Each number is 128 + 24 x the weight over its row's rms, rounded and kept within 0 to 255. Layers, rows and columns count from 0. The size above them is the row's rms in percent of the matrix's.

# layer 3 MLP gate, 1344x512, rms 0.0411, rows 711-745, columns 448-511
size [107  96 101 104 103  94  96 101  90 100  91  96  96 108 111  99  97 106 106  99 105  95 105  95  99  94 101 107 100  97  96 105  99 104 105]
[[134 100  77 157 173 137 116 167 132 104 104 118 131 153 116 154 128  69 143 148  92 107 112 110 121 148 115 115 162  85 105 196 119 112 116 140 104 109 125 138 145 115 113 150 139 125 100 162 118 151 108 133 107 117 123 133 111 111 144 165 116 167 141 108]
 [168 145 106 137 179 116 143 138 171 128 181 129 144 123 123 140 131 144 122  91 143 121 124 120 162 151 133 128 147 100 117 176 131 122 166 135 116  65  88 141 133  98  92  91 145 106 161 129  95  75 120  82 126 158 124 140 134 115  89 127 115 100 117 113]
 [152 128 112 123 184 134 117 128 174 125 118 185 138 100 101 131  75 117 102  87 130 136 132 161  75  99 137 133 180 161 169 142 117 136 110 152  78 103 134 119 133  88 104 123 135 126 144  85 109 119 131 110 144 123 136 114 131 134  79 123 109 111  98 126]
 [102 101 106 142 133 157 121 130 126 133 114 135 134 100 137 120 152  86 172 115 165 137 135 149 141 121 150 142 142 120 145 133  93 130 114 120 121 126 106  93 150 144 124 127  88 143 129 138 129 154 115 137 147  98 110 138 132 143 132  84 142 142 138 119]
 [157 122 116  99 112 124 176 113 116 121 107 159 134 172 151 130 141 133 130 138  70 168 136 157 131 141 142 119  65 163 123 106 125 153 102 127 131 153 131 119 143  94 119 144 159 125 172 111  86  95 116 179 117 125 151  81 124  91  63 141 107 134 162 140]
 [114 110 113  99 137 133 133 136 143 118 121 121 154  92 125 111 126 147 113 139 111 129 114 160 112 116  71 117  83 121 120 108 139 149 106 118 152  90 138 114 178 113 138 153 146 187 125  98  99 116 143  74 146 142 129 127 140 111 147 122 132  78 116  91]
 [129 131 127  97 128 167 110 125 132 138  61 123  93 124 116 174 142 111  95 119 140 117  88 175  76  86 112  76 139 157 150 101 102 136 137 140  71 133 150  99 153  79 149 163 192 104 131 109 104 117 132 137 177 128 131 153  97 139 146 126 165  84 116 142]
 [118 110 153  92 158 126 110 114  98 127  81  97  87 100 137 132 121 116 149 111 108  87  61 130 152 109 129 127 149 104 127 110  77 125  87 127 131 118 131 100 155 125 124 136 147 136 151 176 127 122 139 149 147 122 125 164 102 163 154 159 109 158  93 155]
 [137 166 134 142 126 109 125 114 103 120 114 140 141 104 161 147 171 134 179  92 157 141 147 130 106 122 140 119  91 150 122  90 132 173  97 140 129 123  96 107 169 203  97 131  99 117  96 104 174 133 136 138 127  99 141 101 100 118 129 104 149 153 120 156]
 [142 154 133 159 147 141 160 145 137 180 118 124 160 100 108  98 175 142 138 120 124  93 101 136 119 133 121 106  77 134 143 110 153 154 149 166 101 109 143  91  95 123  99 142 103 108 126 123 117 129 107 110 141  99 123 135 127 112 136 134 100 143 116 138]
 [121 103 108 134 105 153 150 139 131 191 125 116 110  84 116 119 139 128 100  70 156 117  76 166 114 115 138  83  86 122 141 119 121 152 129 126 102 125 140 116 131 146 144 151 161  72 174 129 156 161  93 148 126  78 112 145  73 126 125 104 161  88 110 127]
 [123 125 125 109 105 152 120 129 159 118 106 107 134 147 109 128 124  74 140 104 150  97  71 154  96 132 108 127 156 147 154 131 117 108 129 123  89 150 172 137 108 129  84 118 149 157 166 133 129 113 101 150 114 125 126 101  93 129  97  99 155 112  73 153]
 [ 52 107 160 103 111 144 121 108 111 127  74 108 125 138 154 156 117 123 129 116 147 137 125 163 125 108 113 128  90 132  96  78 146 152 161 140 136 156 152 134 151 110 130 141 117 124 115 123 134 138 125 119 122 140 150  92 129 109 150 121 161 123 127 146]
 [131 123 130 164 161 139 144 114 135 152  98 131 123 155  88 126 130  89 178 112 171 119  92 128 140 105 128 120 112  99 156 179  49 116 142 150 116 126 116 185 161  77 117 119 157 116 136 114 135 121 128 105 159 136 143 113 113 130 118 106 151 110 127 118]
 [100 110 109 129 114 171 136 115 149 169  64 138 124  73 132 123 129  92 167 135 153 118  87 146 121 102 110 132 173 126 121 146 116 131 146 100  96 143 118 110 101 126 113 161 159 114 125 139 173  85 103 158 115 118 160 146 117  92  80 136 168 115 119 125]
 [128 128 140  88  91 194 165 109 141 125 125 151  90 144 128 112 138  94 107 155  96 134  87 151 130  94  91  94 135 135 142 168 163 144 105 107 117 107  82 134 159 134 121 118 106 131 130 200 119 142 125 174 129 109 134 115 124 144 120 150 134 153 105 143]
 [115 113 181 108 129 154 159  94 131 111 122 181 101 153 121 165 143 102 134 141 112 102 113 142 129  95  94  56 124 138 143 114  99 150 116  95 110 167 104 141 168 138 125 144 145 132 155 140 136 132 160 141 158 110 110 128 132 134 107 129  89 136 124 129]
 [141 121 158 161  91 105 150 158 127 131 115 135 126 103 114  82 161 116 154 106 149 111 163 155 137 129 139 100 133 124  63 160 124 106 158 110 105 115 141 140 104 117 127 145 126 157 161 129 123 113 165 118 141 132 146 130 121 147 173 152 100 147 120  96]
 [100 192 130 168 151 115 146 120 128 110 137 137 120 134 157 164 113 123 126 125 115 147 164  79 106 138 148 125 103 110 124 131 132 132 114 139 152 172 134 122 118 162 112 128  79 164 105 146 150 145 105  66 118 112 142 102 162 186 124 149 128 130 155 113]
 [181 132 171 137 151 120 137 122  98 117 155  78 148 142 156 107 136 154 117 103 134 137 126 130 170 153 138 121 115 148 100 128 136  74 128 137 139  85 151 142 121 143 114 160  93 142 147 129 110 128 135 119 122 131 132 184 156 120 137 117 116  89 109 145]
 [124 150 127 132 111 159 125 145 102  67 157 114 145 127 145 152 141 104 150 154 159 146  96 132 121 168 147 100 160 155 130 154 112 121 141 142 123 119  49 157 109 109  98 140 103 157 134 112  68 123 127 127 142 161  70 152 117 141 127 132  97 139 130 129]
 [127 128 123  80 127 171 137 136 110 146  91 144  91 111 171 123 122 109 143  91 116 128 108 109 108 112 115 132 124 129 120 116 160 188 149 100  83 189 151 128 143 102 113 103 116 109 152 106 107 111 160 140 113 130 145 124 120 100 145 123 139 123  85 106]
 [152 140 101 130 174 134 117 107 129 142 143 163 158 188 126 139 101 123 129  82 150 152  83  81 127 136 125 149 130 155 115 158 129 112 120 134 163 134 140 155  86 110  67  92 114 150 109 103  97 167 118 175 118 113 111 103 145 148 120 174 107 148 127 117]
 [101 161 131 112 135 136 159 159 163 120 114 162 144 126 144 162  99 111 114 141 123 167 103 123 177 157 116 141 124 102 151 162 117 114 115  88 144 145 164 119 102 148  92 138 153 114 107 136 147 111 121 146 127 128  93 137 157 154 112 135 125 163 117 125]
 [ 95 159 119 132 157 100 167 130 138 158 123 103 143  78 149 127 140 117 157 122 125 151 107 109 151  98 169  97 148 121  96 141 109 127 146 109 149 136  59 137 108 153  88 101 158 134 156 124 123 131 100 139 165 152 114  95 150 181  95 146 157 137 144 148]
 [136 119 160 122 101 102 127 151  94 126 141 132 104 121 146 131 107 156 101  90 134 165 128 103 144 131 146  95  67 143 142  94 115 107 108 137 142 144 110 126 123  86 106 118 130 129 135 104 139  90  93 155 141 132  79 117 145 124 117 103 124 115  94 135]
 [108 125 115  64 160 126 131 146 106  94 172 131 129 167 146 161 136 109 117 107 139 128 137 113 118 109 120 112 117 132 125 130  74 118  76 185 125 126  55 111  97 126 122 171 124 155 113 119 153 155 141 147 120 135 132 133 102 138 136 155 103 137  91 120]
 [119 117 169 136 130 162 121  92 147 146 113 120 127  80 123 131 102  86 143 133 111 130 104 162 126 135 127  80 148  94 170 153 144 146 143  80  78 106  94 143 152 106 114 168 113 131 143 120 124  93 102 121 146 100 132 164 140 126 153 132 162 121 136 129]
 [111 161 174 128 137 169 105 116 107 122 107 128 116 125 123 130 136 159  98  85 161 118 158 135 129 127 142 115 150 156 132 119 104 141 166 121 141 185 182 148 144 137  87 148 150 128 136 133 164 137  96 172 143 128 125  94  92 167 116 112 168 113 110 142]
 [117 155 118  71 137 162 133 144 130 120 155 147 100 159 116 124 141 126 122 120 150 133  79 121 150 139 159 107 132 176 120 160 145  86  66  91 135 162  96 112 153  99 107 154 173 159  98 113 120 125 111 119 121  91 119 142  94 129  72 147 134 118 125 121]
 [155 133 140 143 184 115 124 146 156 155 156 153  94 134 116  99 158 135 131 125 119 154 123 129 128 116 165  68 120 138 112 152 125 132  96 109  84  79 153 149  96 169 114 130 110 147 126 128 116 120 155 120 132 141 106 119 110 125 172 143 130 126  48  92]
 [124 152 152 142 130 123 158  97 121 121 189 141 131 145 150 101 114 102  98 121 110 153 153 122 127 116 113  91 129 110 116 174  88 114 116 140 138 153 103 139 123 154  82 113 140 125 118 111 121 135 155 192 143 121 143 111 127 126 141 157  86 147 136  76]
 [118 129 155  87 136 122 102 140 164 123  76 134 143 124 154 182 103  80 125 127 138 114 114 124 104 159  85  76 177 124 138 144 150 122 145 118  87 123  99 140 121 144 157 143 112 119 132 128 100  76 143 169 109 128 137 136 149 191 116 104  83  88 163 109]
 [128 112 137 135 128 114 161 128  84 129 135 122 129  81 156 140 146 113 114 115 156 134 107 122 157 119 104 127 186 111 111 154  96  56 123 123  99 148  99 130 154 197 119 130 136  67 170 135 138  94 117 125 137  97  88 129 136 138 129 128 112 129 137 125]
 [ 95 157 108 143 147 151 166 178  98 143 109 147 133 105 129 100 122 145  88  94 165 121 128 139 135 103 115 121 158  86  81 122 109 150 129 111 106 134 159 155 108 174 108 115 123 138 153 139 156 134 125 102 211 115 124 151  95  68 136 132 149 155 119 158]]
# layer 3 MLP up, 1344x512, rms 0.0432, rows 711-745, columns 448-511
size [ 99  97 107  95 113  87  88 102  91  96  90  98  97 113 105  98  95  96  97 103 106 100 106  97  98 119  96 112 109 100  95 104  94 107  99]
[[138 151 141 143 107 103 155 104 131 130 185 144 104 163 144  94 144 118 129 155  88 169 110  88 166  96 186 122 111 127 135  89 117 127 181 136 163 175  97 114 102 146 161 138 131 154 138 122 128 148 156 140 109 113 103 157 136 155 135 134 130  96 163 151]
 [131 130 129 149 105 110 128 129 136 139 167 113 122 107 114 141 156 120  92 112 151 130 136 119 121 122 142 160 102 115  83 104 103 143 143 129 119 105 114 120 178 137 127 107 145 131 188 122 117 145 107  94 151 124 144 153 118  98 132 100 175 117 147 141]
 [ 52 125 115  94 140 132  82 138 136 140  84 131 146  90 150 133 164  91 107 121 126 167 150 153 150 111 136 114 131 120 129 130 110 138 129 130 107 155 125 113 102 142 140 126 134 170 103 119 177 104 108 107 154 150 114 129 133 126 121  95 107 132 156 132]
 [107 134 121 137  97 155 128 104 123 130 116 136 100  87 105 142 116  99 126 121 133 112 124 107  66 102 147 127 167 146 126 145 178  99 146 145  70  91 135 188 152 112 146 148 139 127 125 123 112 135 129 141  85  77 166 109 119 122 133 110 125 127 116 112]
 [ 95 133 106 141 134 109 108 145 123 125 139 125 107  88 128 154 141 115 124 109 163 122 122  99 138 119 109 156 151 122 175  95 132 166 138 109 144 108 149 147 147 163 151 108  92 129 107 140 129 158 100 139 160 132 111 142 167 197 187 145 129  81 111 101]
 [141 159 141 146 149 170 115  94 148 131 148 121 116 113  80 111 148 120  92 104 130 126  91 166 123 142 166 141 132 138 162 141 101  72 155 105  78 116 137 124  75 147  86 130 123 108 156 138 113 119 142 149 118 152 125 129 128 150 126 111 148 128  90 145]
 [169 158 133 118 139 131 128 125 151 123 143 111  98 114 131 157 123 132 123  90 127 122 128 149 107  90  99 126 150 123 137 135  58 113 134 175  91 140 146  91 147  94 130 152 144 109 129 128 120 113 163 120 174 122 113 194 126 111 147 121 139 132 142 142]
 [145 142 154 157 113 158 115 169 147  99 116 128 106 159 128 129 102 146 134 169 149 141 163 110 134 161 107 151 151 164  94 141 130 142 168 148  89 103 126 114 127 162 119 132 107 141 131  76 145 133 122 155  79 104 128 126 136 130 173 141 152 142 137 119]
 [118  83 127 124 108 115 169 130 109 108 118 113 117 154 111 145 132 102 153  87 133 127 187 152  87  99 145 167 158 149 120 102 123 172 119 146 116 122 158 129 155 117 139 120 174  94  92  97 136 133 123 125 158 135 144 132 163 136 103 144 143 142 166 119]
 [148 136 107 115  90 127 103 115 113 133 118 104 119 143 169 122 119 119 139 132 139 120 121 140  92 116 119 131 105 125 137  87 125 116 172 161 114 122 112 141 158 121 125 112 154 114 122 146 144 132 112 174 127 149 193 151 101 100 127 108 165 133 169 136]
 [141 152  89 163 122 141 117 179 168 145  99 109  73 130 126 140 119 158  70 111 147  83 161 156 156 124 150 118 116 127 143 134 142 160 129  91  71 137 165 139 139 143 134  82 138 159 121 115 155 160  97 145 131  90 138  98 162 116 179 129 153 141  99 199]
 [171 119 124 175 135 142 185 156 147 143 139 118 152 100 146 134 142 133 128 134 155 145 126 145 114 129 132 137  93 175 123  92 152  73 190 102 157 127 127 116 123 151 123 152 133 176 126 111 158 142 139 182  98 146 125 111 100 143  96  79 111 114 124 130]
 [148 160 145  88  94 128  93 111 113 179 131 152 132 160  95 142 151 148 139 135 154 102 130  75 153 156 141 114 110 117 175 147 144 113 114 109 125  82 125 146 130 156 110  66 121 129 133 122 158 129 112 151 132 101 107 145  99 127 112 141  99 105  73 118]
 [115 105 143 100 107 124 119 105 142 131 113 114 143 116  94 187 145 126 176 126 134 129 127 137 142 149 136 108 125 154 134 109 122 112 118 142  68 121 119 116 137 108 127  98 122 101 161 143 114  59 117 112 117 132 118 114  89 129 152 110  95 125  77 103]
 [125 148  86 100  96 121  91  95  96 151 122 125 100 106 117 140 126 136 135 131 159 156 147  93 111 109  82 143 150 106 128 154 108 130 131 103 115  90  85 137 141 119 118 121 108 162 107 128 124 147  96 143 145 137  97 118 118 129 139 117 125 163 114 110]
 [109  93 116 128 146 126 133 122 118 162  84 116 111 147 160 133 122 143  60 177  96 148 122 141  87 171 132 111 127 177 107 115 175 135 105 141 102 121 156 116 142 121 125 127 101 129 119 157 127 119 137 119 123 117 109  73 134 193 154 129 140 145 135 164]
 [107 126 116 140 113 148 136 111 176 122 150 135  98 137 153 105  97 115 102 137  90 151 107 139 141  98 134 116 100 130 156  92 114 135  96 114 113 133 157 130 116 135 127 132  92 143 154 171 118 167 132 142 165 132 104 143 119 148 140 135 113 107 114 101]
 [112 156 125 131 118 124 117 156 163 174 130 157 149 142 142 156 104 148 113 178 145  94 109 195 115 133 117 126 123 115 135 152 110 152 177 106 123 131 109 160 167 143 124 144 127  65 147 107 133 170 105 115 119  89 113 107 147 136  71 127 159 186 151 102]
 [114 184 152 153 126 146 147  90 120 139 146 115 152 143 167 152 105 133  66 131 141 172 129  91 104 142 156 121 105 114 147 105 174  80 120 134 141 155 129  95 142 131  59 125 121 121 146 124 150 140 108 105  73 152 130  91 147 134 140 158 144 199 143 146]
 [ 81 151 115 130 149 117 141 132 115 107 101 147 156  98 110 136  94  96 145  80 153  91 118 137 116 131  83 140 123 155 111 156 106 132 157 108 132 147 101 147 136 154  80 117 126 120 144 134 166 128 109 135 134 103 147 130 105  65 139 140 120 116 121 154]
 [167 134 118 125 164 121 118 149 131 103 117 133 154 153  99 148 109 139 140  94 111 148 141  77 137 123 139 158 116 114 200 152 136 139  73 139 166  94 104 126 158  94 123  92 130 177 174 144  81 152 179 158 110 108  84 116 108 130 106 127 107 109 118 165]
 [147 136  98 133 138 138 132 142 159 140 115 122 112 125 145 127 120 116 124 129 105  89 112 107 175 143 112 152  82 147 121 100 142 105 154 128 124 162 121 133 100 120 148 144 103 129 131 140 141  82 163 104  93 109 152 139 101 102 125 165 135  85 137 156]
 [144  89 112 157 114  91 138  98 117 112 128 144 119  90 124 107 101 119 123 102 103 150 119 145  88  95 160 134 141 116 137 139 138 120 112 130 123 117 130 132 155 126 131 134  99 117 125  89 122 102 151  80 120  73 108 119  87 192 135 132 105 107 136 136]
 [108 120  95 149 128 129 107 171 117 145 139 120 123 107 158  96 131 119 109 138 108 157 137 142 150  99 108 179 128  74 162 171 121 111 119 111 179 148  98 128 108 135  98  92 108 150  73 147 110 149 130 112 153 158 104 143 186 150 117 125 103 158 122 147]
 [130  88 131 123 137 126 129 121 110 143 113 120 111 169 159 108  75 133 122 122 133 150 167  99 106 158 110 181 112  99 111 138 128 141 124 129 165 176 125 146  95  81 108 152 140 131  97  84 126 134 108 121 159 134 166 162 158 155 109 170 120 113 113 132]
 [ 92 142 111 133 115 149 155  98 156 116 150  82 129  99 136 142 158 168  91 106 111 106 116 110  87  90 147  90 103 155 121 129 119 144 139 122 146 131 123 122 162 162 129 117 120 109 141 172 125 148 127 145 137 197 121 146 131 123 121 143 133 107  89 126]
 [100 121  88 108  97 123 130 120 136 113 159 107  94 143 120 180 142  61 155 101 116  88 119 147 156 104 147 118 166 146 126 134 130 118  84 126 135 140 109 104  85 139 129 164  79 109 106 134 168 182 139 129 142 123 136 120 135 124 175 157 149 146 103  97]
 [ 72 167 127  92 167 144 144 101 148 116 150 120 147 161 159  90 124 133  91 126 124 117 122  85 123 168  82 122  88 144 151 134 107  92 152 128 114 123 145 147  81 126 135 147 132 102  98 111 131 173 113 131 191 181 152 144 141 129 117 143 127 169 114 155]
 [142 118  91 157 111 128 133 151 112 125 126 110 138 105 108  87  96 139 130 101 101 137  98 115  73 116 153 114 110 108 143 126  88 168 170 112 142  86 125 147 108 118 122 106 139 144 115 150 107 106 156  97  93 143 117 141 147  94 126 115 164  52 129  87]
 [146 133 144 175 112 119 142 135 141 117 106  84 112 114 101 129 121 132 144 107 122 124 118 115 125 135 121 124 146  91 184 121 112 187 194 141 142 148 134 196 114 126 113 109 149  87 151 127 129 114 148 135 161 155  99 128 138 171 130 126 128 111 103 140]
 [100 131 151 154 105 165 139 129 110 100 109 106 149 133 107 104 103 101 134  89  97 122  95 112 164 109  88 151 144 122 142 120 129 156 163 159 114 111 144 118 151 116  91 153 137 131 192 136 123 109 110 108 110 159 136 143 110 111 101  77 114 120 115  92]
 [112 126 141 167 126 130 126 111  98 137 113 149 145  90 111 120 133 121 116 165 124 121 159 150 126 108  95 113 151 148 113 147 118  67 114 100 177 115 132 173 122 132 110 105 187 141 111  86 120 151 130 145  95 132 130  71 169 103 104 125 127 184 141 123]
 [146 140 129 157  97 123 146 133 159 112 144 126 105 194 113 133 134 102 123 116 135 101 131 165 125 108 170 171 126 143 134 179 154  92 126 134 147 123 102 122 116 141  96  95 126 105 159  87 127 166 158 100 105  49 140 168 145  84 158 145 138 127 155 129]
 [104 138 130 118 139 103 129 134 105  90 116 142 116 113 149  80 145 127 133 131 111 134 158  89 142 115 126 129 157 123  98 119 112 113 147 138 149 161 143  70 107 192 117 148 118 157 153 177 142 138 105 125 143  97  79 135 155 154 102 130 116  92 123 139]
 [153 154 105 135  91 113  97 146 129 119 120  95 121 141 117 108 136 126 120 107 130 160 127 156 120 132 165 109  65 135 150  95 120 134  88 168 168 125  88  88  87 128 124 137 151 116 113 117 134 126 102 135  98 140 117  64 140 180 130  91 117 134  95 145]]
# layer 3 MLP down (transposed), 1344x512, rms 0.0422, rows 711-745, columns 448-511
size [ 97  97 106  99 105  92  92 103  90 100  92  98  95 114 106  97  96  99  94  98 105 104 107  96  97 124  95 106 108  97  99 102  91 103  99]
[[115 135 146 134 118 115 108 170 165 136 111 148 101  97 156 144 129 114 117 150 168  91 127 146 123 131 101 105 123 179  89 105 131 125  80 111 162 157 137 151 125 134  93 111 118 131 129 109 152 112  79 149 119 182 159 121 133 126 134  88 109  74 138 116]
 [ 88 135 134 114  90 111 134 131 105 118 113 127 120 111 108 143 126 106 145 152 136 134 136 164 146 104 151 149  80 173 115  98 100 137 103 135 139 152 160  90 134 176 132 133 103 164 123 113 116 183 131 184 100 101 121 134 155 133 118 155 132 161 122 165]
 [ 93  93 114  55 122 143 126 110 153 127 107 188 119 135 153 156 126 127 122 120 114 101 138 143  98 144  96 132 119 114 142 157 102 180 128 123 119 135 135 104 113 112 135 129 127 148 144 163 156 108 155  94 116 132 144 103 131  77 142  97  84 105 133  73]
 [127 129 111 127 155 146 121 106 119 100 173 148 140 124 142 122  90 159 122 156 161 142 163 152 120 142 142 126 142 128 114 123 130 122 125 113 154 133 158  92 122 130 130 124 117 115 119 121 125 157 129 147  89 119 104 116 154 116  79  95 149 153 118 143]
 [114 138 136 120 142 114 117 149 108 134 127 141 134 116 122 187 143 103 166 162 172 101 130 115 127 145 108 143 144 124 113 105 105 105 105 131 191 108 127 120 151 139  38 107 131 112 127  97 132 152 102 135 124 137 120 166 145 161 114 124 147 107 114 123]
 [123 126 120 121 107 143  99 105 109 109 131 114 164  87 107 155 135 131 104 111 119 110 113 183 140 109  72 128  90 144 135  82 143 118 117 133 154  87 133 130 160 126  93 143 143 147 144  83 108 131 116 114 116 135 107 133 173 125 164 106 120 131 126 120]
 [145 140 100 134 167 118 128 132 114 114 126 111  70 135 142 103 137 103  93  88 104 151 150 116 136 145  77 149 139 147 152 109 118 147  78 135 122 156 157 113 171 151 186 101 141 106 131 141 142 173 138 157 156 125 128 159 113 121 174 143 103 141 138 146]
 [147 147 163 105  98  99 162 114 148 146 109 119 121 132 143 132 107 165 112  90  88 145 121 115 119  65  92 141 126 149  95  99 126 123 124 140 141 109 120 155 145 129 203 151 100 152 119 138 122 103 118 163 107 119 164  82 128 104 140  95 132 114 127 129]
 [153 106 113 136 123 133 121 108 108 148 124 134 139 118  75 155  90 125 133 130 124 136 119 101 130 136 131 151 121  81  91 166 151 130 161 123 112 131 200 174 111  48 149 124 162 140 121 123 121  98 107 105 130 119  88 143 145  83 150 121 119 107 126  79]
 [119 122 137 113  70 104 142 160 121 107 115 170  99 115 158 116  81 117 112 124 100 141 152 130 149 156 128 181 142 140 142  96  73 121 111  85 114 102 108 134 131 113 114 158 109 150 156 150 122 140 160 146 146 118 128 154 125 134 134 159 112 125 135 104]
 [169 104 134  84 125 118 133  89 158  77 113 101 132 124 158 127 101 133 135 147  91 134 142 126 164 150  55 164 170  89 179 163 138 167 140 131 144 121 127 143 169 107 135 104 109 150  93 117 110 127 135 123 188 174 142 119 171 145 136 182 112 121 112 158]
 [143 150 118 139 118 139 173 113 137 124 153 139 129 118 147 143 128 160 110 168 130 148 126 139 138  90 147  98 110 123 132 130 116 141 157  76 150 131  62 137 151 154 137 118 103 131  87 111 142 149 111 123 128 169 157 177  93 134 130 118 132 126 130 140]
 [ 97  57 150  84 104 109 105 139 125  98  88 113  97  99 140 151 112  97 116 119 131  92 114 135 123 131 100  97 112 161  95 109 166 143 106  99 113 164 156 126 171 119 105 119  92 131 101  96 151 135 123 126 133 133 120  87 121 114 148 155 139 114 131 166]
 [105 110 119 169 120 118 125 122  91 115 132 129  90 119 127 141 131  75 142 140  79 131 116 129 136 116 177  98 137 139 132 170 149 133 146 161  89 144 105 149 137 105 102 108 122  47 108 100 151 117 112 142 148 157 148 109 102 139 112 139 150 144  92 117]
 [119 113 118  90  90 168 121 117 116 120 124 146 134 135 146 102 131 137 133 129 146 166 170 130  97 124 117 123  90 101 140  86 162 145 117 124 131  88 118 159 136 131 155  85  85 129 170 114  95 108 142 127 139 149 149  75 156 151  92  58 128  90 122 150]
 [147 127 118 130 122 138 100 147 131 145 128 149  86 150  91 111 118 105 118 180 108 151 135 164 119 143 105 106 149 138 111 124 168 133  75 131 161 140  91 123 123 112 206 102  71 144 128 163 120 124 142 141  83 112 154 115 152 167 136 162 163 146 132 119]
 [144 107  93 128 139 141 108 114 115  98 146  87 128 153 129 124 124 145  98 126 113 127 131 114 180 136 117 135 120 139 137 139 140 137 110 151 150 146  82  97 139 168 138 121 102 112 171 160  84 145 125  86 140 138 134 191 165 125 156 139 124 127 116  72]
 [108 133 123 152 158 187  84 142 115 118 148  86 108 138 133 102 134  90 114 152 148 174 124  74 147 117 133 116 150  86  72 137 141 138 100 152 109  99 103 144 137 150 107  72 110 118  92 153 101 113 122 132  69 158 127 167 153 148 155 140 112  78  91 139]
 [124  97 105  90 135 122 109 168 131 128 111 137  90 110  91 101 109  80 147 121 119 110 111 162 131 109  93 133 141 137  79 153  90 169 104 125  98 115 102 141 120 123 214 140 131 142  99 134  79 132 137 152 133 105 121 153 115 109 123 123 117  92 117 109]
 [149 146 127 132 143  76 164 120 102 116 144  82 134 109 161  81 139 189 118 133 135 119 138 136 166 168 126 116 114 143 127 123 122 107 133 140 136 110 124 109 150 131  86 125 111 171 125 119 134 137 143 148 128 123 116 161 146 146 130 134 155 125 115 142]
 [108 144 151 111 156 130 122 108 147 120 111 111 145 107 189 132  92 112 194 117  94  97 145  84  92 120  80 168 133  94 120 135 121 140 126 168 130  97 131 144 125 158 194 138 165 142 185 143 111 161 135 143  90 120 160 150 135 126 112 138 124 156  97 128]
 [211 135 125 135 143 100 133 133 145 140 141 118 125 152 122 153 128 137 156 111 131 106 120 142 130 157 100 157  90 133 150 132 101  63 139 122 133 128 125 126 117 137 161 120  84 130 126 175 130 131 172 104 131 128 130 153 131 136 115 147 114 109 140 138]
 [119 106  90 161 162 131 135 130  99 133  92  94 110  87 138 109 146 156 114 145 109 118 129 124 121 114 148 117 152 167  94 131 103  85 101 133 156  85 146 131 109 143 137 162 158  98 107 124 176 115 161 109 109 116 150 134 157 164 105  98 123 127 120 129]
 [122 114 113 130 147 111 150 154 112 114 136 125 121 108 163  56 128 149 114 108  81 134  95 131  97  58 130 174 154  85 130 132 119 107 120 149 146 142  99 115 115 133 173  98 142 122 113 122 109 135 148 121 148 133 164 124 139 113 117 128 113 139 117 150]
 [150  92 118  85 112 156  96  97 105 137 128 149  76 153 107 125  96 159 128 141 123 160 144 129  98 167  96 172 135 120 123  69 132 163  79 130  95 152 164 127 145 129 139 178 120  97 122  99 147 100 123 132 123 108 150 135  88 109 105 141 101 132  99 121]
 [100 132 136 113 135 176 138  89 165 129 142 128 126 117 110 139 178 129 108  99 112 121 156 113  82 131 156 137 135 154 107  99 120 113 169 124 133 120 145 154 134 144  98  94 115 119 136 162 144 168 147 166  96 184 133 139 112 127 163 145 144 104 114 122]
 [136 133 158 194 121  94 138 120 146 135  75 121 125  90 100  97 123 139 109 112 123 166 121 154 178 119  90 140 145 147 138 135 150 118 163 123 157 130 174 130 133 156 151 118 124 150 104 166 107 101 115 145 126 123 110  98 128  88 141 120 135  99 146 131]
 [102 138 143 139  89 158 148 119 158 147 131 164 128 111 170 108 118 115 144 109  87  96 122 107 134 126 131  94 138 154 169 167 150 134 133  83 109 100 120  90 136 112 128 172  98 131  98  91 129 134 139 101 108 115  93 117 122 180 162 108 127 148 119 157]
 [141 130  84 106 104 137 140 154  83 158 145 111 153  85 141 109 122 131 119  96 158 120 155 141  95 165 152 115 133 143 124 122  96 137 159 126 126 139 139  90 149  89 149 139 115 117 153  86 130  99 150 132  85  86 141 123 125 119 135 113 118  91  90 109]
 [112 144 120 104 164 107 139 130 145 119 184 107 100 180 102 139  92 166 119 130 149 102 114 113 179 117 159 137 116 108 133 151 135  70 121  83 142 167 110 152 136 107 103 139 175 111 128 115 105 151 103 134 124 115 108 160 111 137  84 174  97  96 122 123]
 [139 122 127 141 130 109 112 131 177 152 155 137  93 121 101  94 143 138 138  98  90 113 119 139 163 127 155  89 131 133 120 133 151 161 123 126 107 105 166 144  89 147  44 141  75 152 115 116 122 129 135 114 106 166 116 173 142 126 152 127 124 103  35  67]
 [ 92 130 148 156 116 122 152 149 149 138 151 146 107 157  77 101 173 119 110 125 121 138 118 108 105 135 131 122 162 115  85  81 140  97 139 128 149  97 122  70 130 140 186 178 151 142 153 136 163  99 120  69 125 154 156 157 137 143 141 148 108 121  93 133]
 [132 115 156 117 126 113 114 125 130 111 131 101 147 114 185 118 147  95 139 136 101 135 139  95 130 106 149 107 143 124 117 176 113 147  89 135 147 129 141 117 162 125  78 115 155 119  99 149 128 134 107  97  93 132 143 131 132 161 100 128 145 131 125 128]
 [116 144 115  95 127 102 105 157 156 138 108 123 111 163 138 135 102 155 118 140 109 137 106  94 103 135 157 105 114 189  91 140  95 116 120  77 143 133 134  99 115 116 130 156 131 159  95 206 153 144  87 112 126 159  84 146 123 137 157 124 125 145  99 147]
 [156 145 115 122  86 135 143 100 115  96 149 112 117 101 105  90  85 164 153 105 153 137 130 139 107  65 144 122 121 126 159  89 101 174 122 157 157 121 118 102 115 153  98 119 138 144 148 142 100 141  97 107 174 102 111  94 146 108 129 112 152 174 102 155]]